From a checkpoint of a small transformer trained on Wikipedia: 2 heads of 32, no biases in attention or MLP.
Each number is 128 + 32 x the weight over the matrix's rms, rounded and kept within 0 to 255. Layers, rows and columns count from 0.

# layer 5 MLP down (transposed), 256x64, rms 0.0656, rows 115-149, columns 0-63
[[158 132 134 157 122 149  97 152 155 136 121  91  60 127 160 131 122 133 116 179 135 182  97 136 176 128 103  58 128 124 140 150  72  84 157 129  96 117 135 133 139 140 173 155 181 103 127 144 145 158 156  64  91 123 155 115 150 117  99 135 105 114 158 111]
 [163 107 152 117 141 143  89 119 121  85 119 123 100 178 126 138 125 146 125 179 154 142 115 129 169 127 146 142  95 139 120 111 124 126  56 104  95  65 151 110 187  55  73 147 171 112 163 123 162 111  94 115 163  98 124 106 101  82 105 104  70 145 105 128]
 [118 129  84  83 118 138 129  68  86  68 135 126 146 124 103 137 137 117 173 119 107  96 192 107 109  79 133 166 115  77 116 111 112 123 133 109 109  72 113  88 174 138 143 104 118 123 125 116 136 153 131 142 165 108 150  73 165 139 141 141 131 134 189 129]
 [119 144 110 144 155  98 142  95 117 108 158  82 209  89 163 179 129 162 125 159 148  52 134  86 115 133  91 138 100 124 145 150 127 110 142 155  96 130 198 207 155  94 113 135 132 146 187  87 135 175 128  67 132  97 120 138 131 180 127 139 147 111 167 130]
 [144  60 156 153  76 100 176 115 172 116 124 134 146 152  88 130 168 120 128 112 105 181  92 156 134 176  95 196 133 130 126 138 143 114 128 177 140 153 119 117 141 140 114 128 147  92 148 115  92 114 130 154 123 123 125 152  95 135 117  99  75 100 177 156]
 [ 84 197 162  74 132 152  96 131 143 144 139  77 152 107 145  71 107 106  84 224 114 114 139 148  91 166  77 137 162 149 157 184 120 125 155 126 107  98 117  86 174 112 145 147 123 113 170 104 132 108 134 122 151 225 136  96 119 136  59 109  95 116 169 193]
 [145 151 111  99 145 162 159 125 127 126 111  80 135 153 180  82 140 196 143 165 178  91 161  71  99  70 146 129 114 141 134 156 177 113 111 115  97 139 137 185 147 110 128 109  75 166  89 114 178 198 108 111 169  99 129 115 112 180 112 101 122 103 167 191]
 [187 173 168 118  97 103 128 114 138 127  71 161  50 152  62 129  97 179 112 134 140 178 107 110 114 147 129 140 144 132 174 148 134 121  85 162 115 159 139 186  85 176 126 130 115 119 130 106 140 135 121 138 163 127 143 167 134 119 160 119 111 136 147 170]
 [143  92 112 151 161 131 108 125 107  89 106 128 160 120 120 170  79 146 120 142 143 157 149 107 153 119 136 225 158 164 155 158  99 123 139 151  49 134 155 143 154 163 134  81 103 140 110 118  82 137 154 144 141 171  99 142 158 170 159 200 144  98 165  85]
 [137 116 139 128 151 136  55 147  77 122 114 148  84  59 141 111 138 158  97 134  98 143 101 123 116 155  87 180 109  99  83 165  92 128 146 176  65 112 137  76 194 154 149 124 129  98 115 115 124 110 182 125 114 104  96  40  64 178 176 172 112  58 110 147]
 [111  83  98 133 149 185 112 134 148 165 167 145 123 205 152 167 154 127 110 137 146 203 169 125 119 155 137  53 145 128 102 107 140 141 185 125 161 130 108 159  80 172 121  75 123 133  93 130 134  93 121 141 132  85  67 159  96 141 114 161 111 123 127 106]
 [109  90  48 164 156 120 175  76 153 137 152 123 147 119 136  78 121 111 147 130 106  68 147 137 118 134 124 121 145 168 170  83 117 124  64 112  38 150  93 135  82  75 124 150  85 174 120 152 101  98  94 148 117 146  95 145 140 142 108 169 112 193 120 152]
 [ 81 126 121 112 124  82 120 155 115 118 125 180   7 165  95 192 116  87 166 136 156 147 101 119  82 123 142 152 143 134 108 114 148 120 121 114 149 178  90 159 102 134  98 148 102  62  86 138 102 133 120 156  90 128 103  90 162 136 165 137 146 126 135 172]
 [106 175 176 120  91 125 108 145 162 100 116 115 111  90 155 147 108 153  75  86  87 137 141 127 212 114  94 128 120  59 133 134 153 103 101 132 162 110 157 115 109 131 105  76 103  81 128 118 131 142 154 108  76  49 161 106 125  81 173 105 115 135  74 124]
 [220  91 194 133  86 155 170 158 110 137 103 111  96  67 113 107  92 118 135 165 153 113 147 125 143 110 131  80 109 133 133 125 142  93 125 165  96 121 113 173 133 138 123 153 103 109 128 110 177 130 164 172 203  85 112 107 204 145 126 142 136 132 145 132]
 [ 66 134  77 158 151  81 147 152  97 113  71 126 118 126 123 121  38 120 147 167 149 129 183 183 151 101 134 177 101 160 111 169 184 154  71  58 137 163 150 132 146 140 148 155 132  99 146 104 151 171  60 161 155 132 127 104 142 110  90 141 129 132 117  85]
 [138 162 148  61 111 130 152 158 151 187 103 176 154 181 126 170  98 121 120 111 102 155  89 172 143 128 134 180 157 187 112 181 145 113 110 132 114 172 139 117 160  97 120 148  57  93 160 136 161 119 162 121 164 158 180 127  97 141  89  70 112 107 136 157]
 [ 95  93 146  53 153  88 122 204 119 121 140 114 129  20 121 119 176 112 148  73 126 174 130 160  88 176 142 134  93  91 118 185 102 119 161 131 117  83 115  87 178 164 165 147 145 140 118 108  97 111  92 170  99 183 146 123 133  88 139 124 143 129 115  81]
 [172 128 142 113  95  82 111 165  94 123  54 110 157 159 102  52 117 118 145 116  78 129 134  91 136 171 104 137 125 102 122 107 149 127 144 140 118 232 118 126 156 109 183 100  76 155 138 122 116 160 110  87 183 134 112 129 105 114 120 144 163 132 167 132]
 [162 103 103 135 110 167 113  29  85 106  97 128  44 140  75 138  77 155 151  64 173  90  84 124 111 137 156 148 147  92 134 130 134  90  93  91 183  96 110 128 164 126 127  34 145 157 138 151 116  81 141 148  92 162 153 149 150 130 107 140 155  91 181 135]
 [ 98  61 139 158 119 147 121 149 143 131  54 111  59 184 142 105  63 103  95 140 139 154 122  71 112 109  99 150  65 140 105 158  98 123 151 114 148 117 148 162 122 112 125 137  72 138 141 150 167 191 249 156  80  96 137 131 136 192  88 170  95 107 201 112]
 [150 160 153 124 129 107  72  88 152 167 137 106 175  92 132 123 160  99 110 243 158 182 114 140 205 174 124 138  98 151  93 124 187  88 160 111 135 105 112 158 135 159 190 151 157 158 102 152 176  65 140 204 142 173 140 156 112 178 176 137  90 123 113 134]
 [112 189 118 103 155 171 114 134 100 137 139  52 150 113 155  61 119 171 142 135 132 148 106 124 124 190 103 116 199 166 155 184 177 180  97 160 199 146 137 167 186 159 109  81  96 134 122  93 117 171 143 108 163 157 144 145  61  51 110 165 136 142 121 137]
 [ 93  75 138 137 128 158 136 160 120 126 144 120 102 170 111 113  73 119 155 141 140 186 204  94 163 164  84 161 154 162 152 104 142 105  74  91 195 196 100 112  68 154 130 121  93 115 144 120 156 136 126  97 128 105  99 132 162  91 122 154 180 127 129 161]
 [113  66 106 125  47 118 132 146 148 133 128 107  95 165 181  92 138 116 192 155 111 123 164  95 157 151  88 168  81 105 120 164 173  75 145  79  83 170 115 177 120 157 133  82 217 151 109 116 112  55 152 122 134 192 170 154 138 143 120 105 131 148 107 159]
 [162 134 100  99 139 163 129 119 145 121 132 171 169 155  65 149 164 136  85  94  67 157 197 151  83 150 137  43 131 115 157 180 105 121 121 146 194 165  96 111  94  88 128  90 124  98 151 107 126 175 145  99 106 105  88 149  58 145 125 181 176  98 141 133]
 [190 134 121 111 146  94 159 106 197 204  61 112 140 122 107 107 132 166 129 162 132 156  55 143 149 128 127  74 128 116 131 114 153 167 160  84  79 208 142 125 115 147 136 146 158 131  79 150 179 126 109  93 165 151 156 142 163 110 147 143 114 153  67 136]
 [150 171 114  99 156 116  80  88 121  74 158 130 177 152 192 162 112 143  48 115 110 107 119 167 157 121 150 123 144 157 176  83 119 135 117 176 165 101 152 125 157 170 140 142 146 179 142  77 163 122  86 114 126 142 110 126  90 121  65 120  90 169 161 133]
 [102 181 120 177 139 133 132 168 148 112 127 149 126  96 161 132 138  70 118  62 165 101 153 117 146 137 131 165  65 112 103 116 122  99  95 108 166 169  86 160 145 134 146 100 160 126 167 194  73 136 135 120  82 165 128 126  77  92 118 131 112 155 130  76]
 [196 135 131 169 157 121 109 138 173 161 114 158 154 114  65 111  89 158 123 162 149 111 139  99 133  71  92  96 155 116 162 135 109 121 120 181 162 165 127 132  88 129  46  89 129 119  98 110  74 125 110 141 156 126 118 158 133 142 140 152 114 146  76 118]
 [ 48 123 109 106  95 128 126 158 105  28 171 100  47  86 128 137 169  88 115 116 133  92 124 125 160 117 102 176  96 149 114 203 124 149  81 100  86  61  82 110 158 109 116 157 114  81 136  83 171 157 113 111 119 120 194 133 112 120 131 115 122  98 105 125]
 [116 128 130 132 125 128  91 107 201 139 188 161 135 146  81 141 104 166 179 146 154 123 116  91 190 175 144 116 124 149 149 108 112 131  74  84  94 151 133 108 161 118  79 162 147 146  83 198 192 165  88  91 141 100 123 128 118 126  94 127 213 139 113 183]
 [118  57 119 140 148 141 199 123 101 147 187 122 185 108 156 176 130 151 146 155 140 111 163 105 156 106 136 125 178 107  81 168 148 147 115  85 148 106 180 138  77 149 155  87 151 121 104 108 167 159 145 125 156 144 126 136 156 123 116 101 136 127 172 148]
 [113 117 148  83 168 126 153 116 122 148 141 135 173  50  79  99 150  87  99 116 157  55 152 144 151 128 100 112 155 105 108 124 123 145 131 123 122  94 132  83 131 192 157 161  95 175 122  94 213 139 119  83 118 138 133 165 132 149  68 110  82 179 139 123]
 [133 121 130 125 163 148  89 151 107  71 110 163  93  75 148 133  68 156  36 148 134 161 143 136  63  77 120  90 155 124 161  96 119 108 147 161 207 127 156 105 120 128 106  90 126 135  96 136 106 116  65 132  79 182 118  95 134 145  67 121 119 133  79 124]]
# layer 5 MLP gate, 256x64, rms 0.28, rows 116-150, columns 0-63
[[139  79 158 159 122 105 146 129 117  91  86 165 137 105 183 160 113 132 171 101 105 194  75 129 155 106 128 114  98  85 169 171 123 114 131  80 103 143 156 165 159 112 127 162 136 140 152 118 165 117 187 129 124 134 147 134 122 126  57 113 102 145 160 134]
 [110 152  76 143 112 105 110 162  78 136 110 168 141 164 208 138 126  96  44 127 135  80 127 170 141 152 130  97 123 157  73  76 147  78 110 119 145 129 103 135 153  64 113 157 104 155  74 128  97 109 111  94 171 113 136 200 103  95 119 173 106  98 111 123]
 [109 111 110 148 135 117 139 170 153 137  90 135 115 123 154  91 141 144 116  88 109  85   6  82 149 126 182 131  76 120 140  96 119 143 167 119 146  92 202  98 150  88 123 144 181  99 108 144 106  92 163 151 109 140 169 102 105 100 194 155 118 137 146 181]
 [107 159 116 130 131 113  57 107 102 100 172 104  78 150 195 115  65 116 140 184 148 115 160 107 125  89 135 118 155 104 131 107  86 128 142 109  72 170 100 138 134 103 107  98 146 142  84 115 173 128  95 144 110  79 115 128 125 160 142 124 128 122 131 153]
 [139 117  90 100 131 138 181 101 129 103  98 120  80 104 187 125 121 201 150 200 122 158  65 170 166 179 175 169 101 124 135 138 151  43 104 137 134 149  93 113 113 132 149  73 193 121 173 155 171 118  91  72 151 141 133 128 152  65 151 120 108 177 125  86]
 [177 135 174 120 153 182 143 111  71 144 120 146 118 138 159 136 157 120 105  80 168 120 113  66 201 133  78 101 103 157  64  94 184 155 111 174 118  88 190  80 174 143 124 144 140 146  82 152 142  91 127  84 113 156 127 124 136 133 171 160 130 103  89 117]
 [104  70 116 114 225 121 187 124 163 164 150 121 178 108 135  71 132 101 135 135 110 122 130 178 129 108 127 159 169 125 117 114 123 140 132 173 108 169 126  92 181 126 140 128 117 134 136 105 124  98 155 124 155 133 159 118  96 113 147 156 134 107 115  83]
 [166  91 181  84  94  83 149 136 119 136  74 161 125 125 136 108 114 167 130 124  90 127 146 116 106 136 109 111 123 166 103 153  58 123 132 114  98  76 140  91 129 147  86 126 202 116 127 122 182 101 123 119 200 134 130  71  71 107 168  96 170 147 108  64]
 [200 119 143 193 145 151 215 147 148 139 111 152  89 129  53 138 142 120 147 119 159 145 107 133 141  46 178  87 194 194 109  92 155 113 117 116 174 108 101  99 161 134 159 110 110 192 125 162 195 102 142 134 113 117 133 132 141  59 137  85 100 113 187 155]
 [168 126 127 111 107 176 103  92 192 150 143 175  73 121 156 109  85 118 114 127 136 127 164 106 121 128 113 153 122 126 134 128 102 193 144 120  84 155 130 147 160 106  85 115 111 135 145 150  78 160  82 119 140 170 122 109 106 156  94 118 113 124 155 136]
 [ 63 167 151 144 133 150  73 183 169 120  93 147 122 126  80 147 115 170 146 114 109 176 130 105 164 133 121 155  94 173 138 119 171 149 143 113 114 129 146 110 186  81 124 163 123  82 122 124 143 124 109 137 146  94 177 160 133 100  69  62 125 127 146 153]
 [119 137 129  63 116 102 129 144 126 149 145 148 108  65 107 127 158  58 116 136 125 143 112 132  80 123 163 158  88  99  48 130 104 171 153  85 153 178 123 128 142 160 155 135 100 118 140 162 133 176 103 121  72 113 121  87 177 122 144 181 112 151 147 149]
 [160 115 135 162  75 140   9 134 147 119 104 175 114  63  81 147 120 140 162  99 132 109  90 126 131 136 171 139 111 103 133 117 120  89  82 115 165  92  78  63 151 159  60  95 118 131 107 151  83  70 106 134  94 145 107 158 131 117 165  74 131 115 140 101]
 [ 56 151  94  66 194  94 145 189 144 146 174 148 108 124 160 178 159 156 119  78 116 106 141 126 124 129 122 147 144 172  99 104  88 117 144 125 133 111 130 101 136  87 113  89  68 106 138 150 108 136 106 124  53 135 122 105  73 134 154 114 149  90 149  94]
 [174  89  77 170 153 113 164 166 128 133 101 101  56 118  77 128  58 124 155 132 130 144  99 154  91 128 127 120 118 109 154 146 142 132  95 120 155 197 137 161 128  99 134 209 123 129 117 144 175  88  59 103 130 113  96 172 105 135  95 147  80 137 100  72]
 [142  81 122 115 137 170  78 134 121 153 169 135 150 117 147 172  83 121 144  93 127 122 102 107 138  94 105 105 163  67  77 115 168 131 150 178 124 191 150 176 128 169  78 177 113 107 130  89 117 135 132 104 104 106  98 149 124 124  27 126  66 152  72 121]
 [ 74 133 168 136 102  93 134  41 130 160 145 149 150 145 187 166 130  99 160  89 156 117  88 137 128 147 180 104 169 165 150 146  70 137  95 143 125 148 155 157  86 145 100 114  77 120  89 152 174 139 152  89  97 114  94 127 124 154 113 129 134 157  76 181]
 [108 112 116 138 149 122 151 166 156 175 175 148  98 129 123 104 175 147 125 112 141  98 134 133 110 122  90  64 161  94 119 182 156 156 147 127  89  99  81 152 140 100  93 158 100  99 114 145 149 129 148 150 128 118 149 156  88 143 149 125 176 145 128 135]
 [152 145 126 128 135  93 150 133 151 138 138  94 112 112 111 106  86 113 147 159 132 168 139 112 145  56 153  93 165 113 145 144 120  96 145 185  77 141  71  62  86  57 121  94 143 179 105 168  86 136 155 108 109 106 123 130 109 106 119 168 108  98  93  63]
 [104  96 173 177 159  90  99 208 125 177 153  83 117 157 145 132 131  93 138 149 115 138 116  89 128 154 127 121 118  67 193 199 124 136 153 169 116  83  75  47 123 158 169 162  97 181  80 151 152 148  86 129 122  79 133  82 141 102 139 118 126 121  88 176]
 [150 107 115 172 104  91  84 167 162 137  73 141  38 117 111 123 221 107 111  36 183 146  72 145 159 165 123 155 116 138 184 168 140  58 127 147 100  88 108  62 139 140 159 119  59 166 118 141  97 157 118  82 147 102 156  76  98 124  70 113  81  81 171 146]
 [101  81 144 122 191 123 110  94 152 161  86 156 140 127  95 202 121  82  66 110 150 102  86 172 179 175 109  98 121 116 112 143  89  86 186 150 144 145 172 146 143 180 213  96 140 116 154 142 180  87 136 146  96 131  83 104 135 128 122 137 128 194  72 117]
 [130 147 151 103 121 163  76 189 103 127 101 113 165  99 130 131 133 117 122  91 176 112 102 128  59 112 124 121 131 139  76 188  93 111 158 167  58 112 100 129 129  96 128  94  92 183  96 151  87 139 159 134  82 103 191 134 131 135 116 175 159 104 162 154]
 [ 77 134 111 123 129 133 102 139  64 126  93  92 112 103 190  96  98 168 166 147 184 212 101 133 137 122  84  87  90 134 135 125  86 111 155  93  67 104 110 125 100 116 125 138 141 115 190 106 151  64 106 137 102 102 113 175 160 166 157  89 108 190 147  91]
 [145  99  73 132  85 196 131 112 185 141 154  94 144  87  95 161 145 150 114  74 108 166 167 143 102 150 132 134 171 112 130 161 111  99 139 172 175 115 180  59 127  91 146  95  99 188  95 128 120 133 212 160 122 128 114 175  75 124 106 178 168 153 179 180]
 [134 120  92 145  75 138  72 142 145 154 136 116 132  77  95  92 121  62 170 102 180 105 116 134 166 170 129 122 148 201  49  81 114 108  85 102  82  92 177 100 170 163 152  76 146 167 200 149 154 114 107 121 120 114 155 135 111  84 150 119 136 124 129 118]
 [114 144  96  97 145 129 108  92 128 119 133 120 146 169 228 134 129 115  65 109  94  94 133 147 213 113 167 150 154 138 116 138  95 156  88 168 170 128 118 160 134 181  81 177 136 128 122  82 181 140  73 111 113 178 115 159 145  75  93 130 125 135 149 135]
 [116  56  67  88  94 127 132 112 112  98  66  79 132 116  95  93 151 161 179 177  75 148 143 119 104 178 142  78 122 113 140 114 125 109 163 157 107 117 122  91 113 138 134 173  91 148 160 123 158 127 154  85 133  93  87  93 108  98 128 119 135 145 112 139]
 [ 88  71  96 108 116 156 164 183 155 150 155 138 119 138  91 147 159  76 128 133 164 130 126 120 150 103 140 129  97 100 110 136 128 131 148 131  87  93 148 104 137 168 151 150 110 128 201 188 124 118 134 125 205 114 162  68 119 110 127 140 111  68 150 168]
 [133 133 129 121 124 148 115 228 162 105 138 136  62 143 100 118 146 120 121  99 179  78 120 121 160 157 160 133 129 114 128 143 154 143 112 105 121 122 104  78 130 159 107 132 139 139 142  93 214 160 136  86 140  99 103 188 109 119  79 136 148  64 170 107]
 [149  98 121  99 117  90  84 101 132 143  97 144 104 114 133 124 168 123  92  81  49 177 154 140 135 122 116  99 126 146 121  51 137 118 100 138 108 140  82 155 126 179 136  96 113 118  87 177 113 146 114 145  53 108 190 183 143 144 129 126  78 120 121 179]
 [130  98 130 105 122 137  82  85 134 145 100 168 132 100  62 107 121  78 129 142 172 114  94 161 115 143  86 118 145 105 146 114 128 122  98 144 111 105  64 124 169  83 126 205 131 114 118 125 115 101 140 185 127 138 109 156 146  84 154 150 112 160 167  96]
 [132 152  57  83  92 171  71  38 129  67 157 100 101 140 141 151 117 126  75 113 120 161 146 130 139 117 138 120 111 130 202 155  94 165 119 115 202 137 195 106 175 128 155 106 151 106 187 137 155 146 154 139 135 150 115 107  81  98 155 129 155  96 207  91]
 [124 113  88 121 126 163 170  97 158 153 175 151 110  92 178 148 110 146 176 143 119 178 107 146 135 163 201  88 113 101 157 145 110 102 126  56 128 127  83  97 182  88 126 116 124 130 118  81  70  37 106 147 123 152 119  66  70 101 140 133 133 112 163  94]
 [104 171  98 122 118 143 105 118 130 141  47 136 135 103 143 113 124  89 139 146 117 168 110 111 120  90 138 103 177 188 137 135 154 149 172 102 127 180 111 157 136  59 111 105 207 183 149 141  87  77 206 107 118 120 161 135 111 139 124 120 147 154 136 145]]
# layer 5 MLP up, 256x64, rms 0.282, rows 116-150, columns 0-63
[[156 215 121 105 141 142 141  98 148 148 159 124 140 101 121 158 140 101  82 116 133 144 160 116 121 136 102 141 150 107  86  83  85 169 119 148 104 124 116 142 103 135 145 141  70 129 129 141 111 142 132  91 122 220 113 111 138 117 152 129 164 158 103 112]
 [162 124 176 101  94  98 183 134 111 196  82 163 122 164 114 129 144 149 103  98 114 160 132 142 137 118 134  83 161 141 148 154 155 150  81  95 135  96 170 141  92 135  94  60 146 154 132 174 117 104 119  83 118 109 147 106 160 181 149 111 120 141 145 148]
 [105 150  86  72 170 135 144  99 167 113 123  94  88 110  99 142 195 125 114  75 175 161  90 111 118 138 132 144 108 132 177 163 176 122 145 163 124 117 162 187 108  97 157 140 155 185  74 167 120  98 119 102  96 115  68  67 142 151  65 113 125 140 168 183]
 [128  99 129 135 125 108 151 159 117 137 152 140 151  86 106  80 107 148 160  96 125 101 184 147 147 128 152 165 107  63 123 173 160  93 155 147 117 173 139 158 180  97 116 120 143 103 129  87 120  54 137  98  92 176 111  90 167 143 112 131 121 168 120 105]
 [116 137  93 190 139 129 183 132 131 162 185 135 151 114  73 150  68 102 199 116 115 174 108 130  85 141 182 128 117 119 107 117  98 224 207 115 132 130 151 101  65 159  83 122 149 119 118 122 115 129 155 139 169 128 122 107  98 173 157 105 139  86 152 125]
 [139 111 223 120 143 182  70 142 108  78  76 112  97 132 131 131  88  86 116 162 114 100 104 107 139 174 120 138 133 158  94 186 149 118 158  78 132  76  80 124 106 146 114 119 108 164 112 114  98 141 122 125 117 133 136 154 196 111 157  77 191  67  67 144]
 [ 92 126 106 130 152 149 160  94 122 131 152 129 117 104 175 102 137  74 130 164 156 112 133 139  96 181 117 141 122 116 166 138 139 132 195 132 134  88  65 163 113  69  82  95 150 140  85 148 150 133 154 154 117  96 129  83  88 137 102 101  90 114 151  75]
 [155 182 145  98  82 136  99 134 117 136 153 111 124 100  92 103 171 115 113 131 137 129 151 163 150 154 118 156 147 132 117  45 145 136 150 186 167  90 155  65 112 139 111 113 114 185  98 165 158 162 144 154 156 104  96 163 122  56 102  85 141 121 156 138]
 [111 143 133 119 154 127 104 153 113 157 155 146  86 169  66  82  49 111  84 178  96 169 178 160  90 185 194 107 145 159 186 152 112 149 152  57 139 160 148 124 119  73 137 126 147  93 140 116 120 145  85  98  82  86 119 118 183  66 124 140 135 105 124 128]
 [119  58 125 117 145 106 124 141 132 118  90 105 141  98 108 123 152 153 147  71 105 133 144  99  84 186 150 151 104 117 177 158 114 110 152  86 112 106 216 121 127 130 162 112 144 141 177 119 121  93 171 119  91 120 159 106 138  89  91 160 139 183 140 155]
 [148  73 165 138 122 137 153 120 110  88  61 160 120 167 169 101 218 175 160 133 117 124 156 141  77 140 123 146 127 107  95 150 160 129 173 195 143 147  96 170 135 140 140 142 170 109 144 133 141 115 120 155 112 153 153 140  97 147 117 123 147 171 142  80]
 [154 115 130 174  63  89 120 106 122 159 147 150 102 153 176 135 146 124  92 118 129 114 133  96  87 112  96 158  89 101  34 148 158 103 117  90 171 120 144 121 126 183 114 121 130 140 123 144 134 150 141 134 137 169 126 170  78 100 168 172  78 131  97  45]
 [ 81 156 154 114 149 151 163 203 156  93 144 117  97 148 143 173 114 113  97 163 100  73 144 176 176  96 128  78 109  83 144  98 153 102  79 111 114 161 155 103 155 121 142  83 105 108  85 156 118 173 110 129 154 125  92 127  75  71 130 107 112  89  62 103]
 [137 129 119 115 137 160 206 117 131 113 104 109 181  72 111 103 146 115 101 163 148 135 144 143 118 120 121 116 119 146  71 161 112 127 100 111 140 153 109 187 160 108 197 170 124 131  82 147 139 155 184  70 179 128 139 115 171 136 133 149  97 181 152  98]
 [179 126 151 114 118 134 142  79 158 111 114 129 133 111  90  84 209 136 138  74 118  87 100  89  87 156 128 117 131 134 123 164  53 124 160 182 123 200 141 128  98 109 121 137 140  96 110 125 139 113 119  92 125  75 117 146 118  86 176 116 102  91 160  86]
 [144 165 114 152 120 191 105 193 134 101 131  72  97  85 115 145  84 124  81 131 117  96 149 215 122 105  79  98  97 143 159 115 136 146 119 127 136  97 148 130 152 107 127 199 140 101 140 120 123 158  94  70 141 123 126 146 132 214 125 133 125 125 188 148]
 [132 135 100  82 159 138 115 113 102 183 118 154 141 126 100 156 123 148 169  84 171 162 123 134 105 101 120 103 164 141 155 143 123 131 193  90  69 139 141 131 169  86  46 109 147 127 118 189  96 134 172 190 184  98 123  89 140  99 121 184 148 183 133 136]
 [134 166 133 112 198 149  99 174 109  89 109 124 141 195 174 154 139 158  95 122 103 107 115 177 125 132 118 109 129 166 153 160 179 137 128 132 141  73 116 165  96 150 164 153 170 133 213 166 133 116 144 175 107 110 170 114 106 145  96 122 123 137 128  86]
 [120 141 109 144 161 136 111 174 169  88 192 151 126 107 109 174 118  95 150 125  80 121 152 140 156 119  93 110  63 133 158 171 161 173 145 108 138 141 176  99 121 120 149 147  97 138  89 130 142  86 111 144 132  30 127  66 111 126 210 196  97 106  98 142]
 [171 132 125 129 217  51 163 139 225 145 145 136  55 101 117 131 151 171 135 110 109  94 133 107 138 125 170 122  89 167 167 120 143 119 172 169  34 100  88 104 137 138 120 202 123 106 162 132  88 157  98 116  96 182 146 109  86 122 121 108 138  97  44 175]
 [106 151 163 178 122 153 144 127 134 113 158  75 122 185  79  99  54 177  96  93 113 120 117  42  69  87 158 128  85 124  91 107 162 156  84 145 107 188 160 137  97 151  53 103  63  95 153  41 166  85 149 164 202 179 139 150 124 123 132  80 162 160 114  83]
 [179  64 123  59 121 129 148 119 136 131 116 134 143  87  92 144 103 103 136 106 187 173 190 134  92  64  69 112  95  94  68  61  69 160 134 105  53 141 134 126 128 108  94 176 133 124 143 105 177 140 161 139 152 141 113 114 141 175  92 129  90 157 188 118]
 [160 138 172 144 139 183 122 158 101 117 114  67 127  71 150 114 150 133  81 134 123 111 127 141 145 111 105 156 127 180  52 189 131 133 163  98  86 149 101 138  87 107 151 123 147 131 125 131 131 167 179 117 161 151 181 115 128 137 124  85 110  60 106 141]
 [115  91 203 113 134  88 145 105  84 113 133 165 146 111 153 110 134 119 113 126  79  93 164 139 185 185 164 140 119 118 169  73 116 117 138 164 142 170 143 129 161 137 129 127 102 106  94 158  69 169 118 132 138 187 145 182 114  89 206 115 212 112 132 128]
 [135 158 103 129 100 173 124 120 167 119 154 174 129 120  64 176 156 130  84 137 119 128 199 179 179 103 163 106 192 121 184 113 115 125 118 145 161  81 123 144 163  89  60 135 145 166  77 161 131 118 181  78  97  65  77 145  89 129 101 130 155  92 138 174]
 [ 80 111 123 164 140 167 157 135 118 135 198 143 143  70  62 119  95 102 134  91 116 154 108 155 138 108 175  60 111  46  99 126 130  95 186 123 146  63  93 100 118  73 146 145  89  71 107 128  74 131 130 141 135 138 105 145 115 103 131  93 129 125 162 141]
 [ 94 144 185 146 103 130 121 108 154  75 113 159  96 112 157 167 130  31 164  72 108  89 130 129 130  85  95 123 128 129 118 115 152 111 102 139 188 111 148 126 109 112  87 148 115 153 114 196 158 144 142  85 116 158 110 139  85 114 133 103 101 121 126 125]
 [193  97  86 156 123 132 162 106 122 124 123 106 135 137 171 131 150 175 112 191 144 151 148 117 118 137 126 138 154 183 159 140 115 195 182 154 119 139  84 119 130  98 155 127 131 143 126  69 191 139 159 104  91  74  95 117 157 124 145 117 132 137 130 133]
 [142 126  91 169  92 164 104 147  95 117 166  58 214  95 138 162  75 134 125 119 118 160 108 145 125 161 152 132 103 125 111  85 138 122 125 167 113 120 152 126 189 160 128 119  79 136 142 107  61 124 151 146 158 112 160 144  93 101  98  85 144 110 161 115]
 [ 83 117 151 101 127 110 148 155  91  75 153 139  98 108  93 117 153 146  74 127 103  69 172 123 167 101 112 148 121 180 134 116 162 135 142 112 132 167  55  76 117 140 116 157 167 103 130 198 131 187 135  74 116 117 135 125  84  91 182 152 178 114 162 101]
 [129 142 112 108 106 167 142 184 124 174 157 173 183  39  74 132 111 145 150 141 195 113  64 127 124  93 143 102 146  89 124  94 123 101  80 122 177 112 130 143 100  67 160  90 172 130 131  89 151 133  96 147 143 122 132  89  96 196 138  89 131 130 102 156]
 [136  84 167 121 159 129 129 150 130  71 127 144 190  82 119 101  92  81 146 167 162 185 147 154 142 103  99 122 142 170 108 127 111 117 150  97  85 185 139  70 144 107 159 149 124  99 141 140  97  95 137 177 119 160 163 131  88  93 164  72 134 156 130 108]
 [120 133 157 151 118  92 151 117  89 160 129 115 136 149 183 157 158  40 107 130 166 101 108 146 190 158 136 135 132 143 141 166 158  86 151  84 169 103 134  97 157 117 174 114 121 206 167  74 131  87 147 116 184 101 175 168  93 155 100 129 152 173 144 143]
 [141 101 110 112 118 169 148 175 117 129 129  82 129  92  68 121  51 140 157 142 132 193 134 121  81 125 164 148 206 157 139 118 108 170 177 136 152 111 114 126 139 139 122  95 103 165 137  88  99 109  95 154 202 161 162 121  84 111 167 175 139 146 173 141]
 [109 122 180 130 153 106  97 120 111 148 175  97 146 169 127  83 111 173 158  91 154  94 146 131 157 178 150 143 146 105 114 121 117 122  93 128 184 178 145 120 149 150 183 117 171  74 166 114 109 188  86 142 163 147 102 113 106 104 190 158  44  75 136 132]]